Weights of a small transformer language model.
Architecture: RMSNorm before each block, rotary positions, no biases in attention or MLP, tied embeddings, normalized queries and keys, paired heads, gated attention.
Each number is 500 + 50 x the weight over its row's rms, rounded and kept within 0 to 999. Layers, rows and columns count from 0. Numbers have three digits each. The size before them is the row's rms in percent of the matrix's.

# layer 6 MLP up, 256x96, rms 0.121, rows 33-61, columns 0-47
095:499487543494527440563483497502574394430459521539452531517559527538457538479500525455512522566522566437551497508548505621554526512532488493455458
097:552518500611484522512463555512477515421487489602433521547599535503472559518542488458503438544540566474505534555599517526633512463430431567469524
096:497525506551522438504505593533565446422589503476492385572470593531368494435552502465514569580548555482565457471553503473576514482529567451503424
114:467499627470437420505526590406528431534533518507462511606492538556507528519421485518461442521455530487512540576530551579608482448458400529469463
103:527396562592580467499495487418533517418484558520460569510456580579396480519431437483511481605460575445526422558539428479536558532600497549476482
093:468516543557535492543509507499443461473546568500494582599502569492544477480491430561555497548529520393428490564458455430538486409492451434517495
095:479424468569490493576550416421483472525470659548486544496557526526437566540450468580501460470462482471484527513510471531501502478502554491582565
101:479459512471478519496495568561399414546609524549538494543492517406524435434433460542499525512442487569469508524601438524556581483500425484552499
091:513445514464465522527547547428523514557582505460491531490571554519414491527503550452454484530442564569364467485536484479483472484500495496502539
105:471539523526414459487508557489512500542490536496566389510460582561493481523534456522537449428455557490475446515564497553654541450573406517587581
096:562563517499467424475489449546491464588485611520526455550505515576504496443448476530478509508482521467446586473532521509427573426525460468460457
095:552497561580516468571445504464452429504528506441506485474425498501531508493449406526469469437482472477488506545450455492484476443558414401554396
104:613551490496403393484530536515517467456524466545469558564544516562454563461454510449528555544508568584520474611492456432589599563545459412494496
087:582477557498539590516610497524450594479446470548547499524435509597518587406462510499535571495519498507557520447492422583484465518544447457530459
096:523498553489473511489525631542544485433570630513495543453508570584482514438468412363441405477455458587531516523468519523519522516597496543499536
088:513550528474520536502503472490482489521506466609483453553461457492479491496467468559613487517524453367480552537469372499500457395513502481412447
106:503558575550437476557466529541447469525533527458535519527476585424453437550566497544549469524451462402480502573635465490549460404530510482423473
105:493499530535534524589541513402515516630541592484439336464451511541554445426509528557503420514445521440461436483472475416593568579504555497455533
101:514451533517498439511480584451569508432549470497505513490623515509439583494518555490501502490536520580446411483465448478459538463560567545449548
095:520558490459470542567507462440428429442520605573512508508475499466478422509506407514496499470504610436480524575551468556637482403521612483602557
106:501465544502431426489527552500436459524566490470546527567567579514409471511506484591523526593459472561447434544511482504564591517510520398515476
106:585451565554444502479580490520547451543507458502479527483452535553463454439504423495449514487575502538515472480433441490445518492495544523528455
099:495559511505520460542610426462486483497528548501541398525400397553416497460459562441626483573532453483493511502442578528509467539583491456522516
099:510599523445418423471481517457585460489532547544501458559568587517488647477566477423531538504486529571507547491562491542470421502488469558548585
102:502579563604452463493565480422457437541455589518426435553507504446560457516450438521436423454531467561377463531495482479501436505483464429577649
095:590518503578582468484484473493516485537567428555525478498426567488415469460495469489546453533458543623422512551482498416535520554479543463520548
099:609515471446550410437468528433496518536599548476505490438543434512446594515492498516452516464579556555418465511480531554432572482554459525477514
108:526505530453521468561573563381428487554606472516456443503564486479505525441491515451542346542490483491502377573567455474503483533543493534533519
100:498511527446503524575645516487496514512494528492494406492451531501504600519437466574471479522581524607518433503527508555476508480446489546523603
# layer 6 MLP down (transposed), 256x96, rms 0.138, rows 33-60, columns 0-47
097:500380452485469540559464527578417516519484453461465583487470548405493584547566525479428550499479392494523556474502502520560504460470518498413516
087:484397420472519447466508594512531489614497464540517570522531480469555419528518482441546505477485526587460494485465633413530391516480542438575512
091:432423537434500476530474470467494504569408512447571445468461521535559378568411490586517580449560458535480550492437584460524473548465475536489544
111:493556438513546481527445469562546483608485502532432440512580516537537442589565545493484496426479434499524534461566707474450522523470460513409411
105:533475484464536510415411478447585486329504515475577535484656543447512462578590419555448551493499523536596400479483454522451561465444517449518541
099:412399579396615477477486551345504487451476379502509495488488497539528559534535626524500504504458481505548428528522462551459426494478492500522512
090:532483549554376492453549456528549531511558451516525593568486470392428502494523534506455462486556502463545437537457531456535508519513563480484493
108:481479476512508505464529512431589579524523561502603493488479489438506475436528433510482475548481514515421482556500502487614538565475534484593507
089:528463527505533493467467542447419465494484485585494458456508441523498449501459437501560525527515497453414520544581617576523513566510414484459417
098:419447632499466530499422620480502428532498535497535441503455494516449526573490455511471535544505521507467531496508566441414491452473459540392472
095:438421546526548493572480451560446503486553504510512501475502552546532559627522561492516527504504394519419398528512507560468540570453461558482489
100:487459531464395535497504603396497540456450365514493457442452497596473469457554602495541432520573515486550433580478539499473498519488445500553476
097:531492472504458466443369551529529459423508473521544525542574514506424444531554410527452489485403482471609520501551527447533442477445518466477475
096:470461472451431514462472483521492491457516541495431542481509502402472436599521526630445552443476535487460523597561475508455556560497516478515420
093:467520521551508604493487514497442511448520547506480457553517474570629520545468614535500559464448401477535486481528536560401484544470521429491482
089:410497542532533488519487523453478536427495477506541540434434474438565459546455529536492504404474527468528456494479545611515546475590528590550376
104:554557509470497533440500542534501511595464516456510488581475530539393598439454509462507532562545563526552487443464525505427366421450496513529558
107:493538450507535603566405461570464481578497554511547555433551536466603526440558558547471531504535481479361532550506513498534497448527527513587488
107:485535455511557457526431484490436556496529504511463526509527512430554450426481506516460528528499521445495464574571475514433555465561515527509486
092:457470533445492540517369480505487479498565439514497501501529444483483467493500562496457399433510445575485471481393602396522478549537517525448428
108:515552538498665531519586541504556565501536480524494508492431555573568417408489498454498569573490431513483441465459521527436489499552474425439516
112:538472515527459368478541501531521511502488490485491436456449476471434427429537494498522455560484585480407404535496460469544539478362523465511451
106:515498428512535519552528516369447574480486474501445470541494573530548535483508557528487473404529437493561475520471510506447574505457468449527486
091:476380470410572452466515473501436514555463510525430510504501462458525423482638488529447436416440543405540554549469509466481478546580559451485516
099:449447497558559595592516467500530553486533580518466634520484510517503476405485464395464574466490504486486420506589455531468483525468460499526612
091:446489534445431539419421441499524507435449602450463422498535472443573469619523511554544481504543422510576527462491535527483508480523461516456611
101:482521520481465544508460492512413522581499345452504502347482481522486480496436520524545524443439453464534543541532608564472537509465504447477546
121:453475503530462502492532522520456512425477593611489507610386517618468470519468493479499450505511564524507437495426496519481534454545478500573470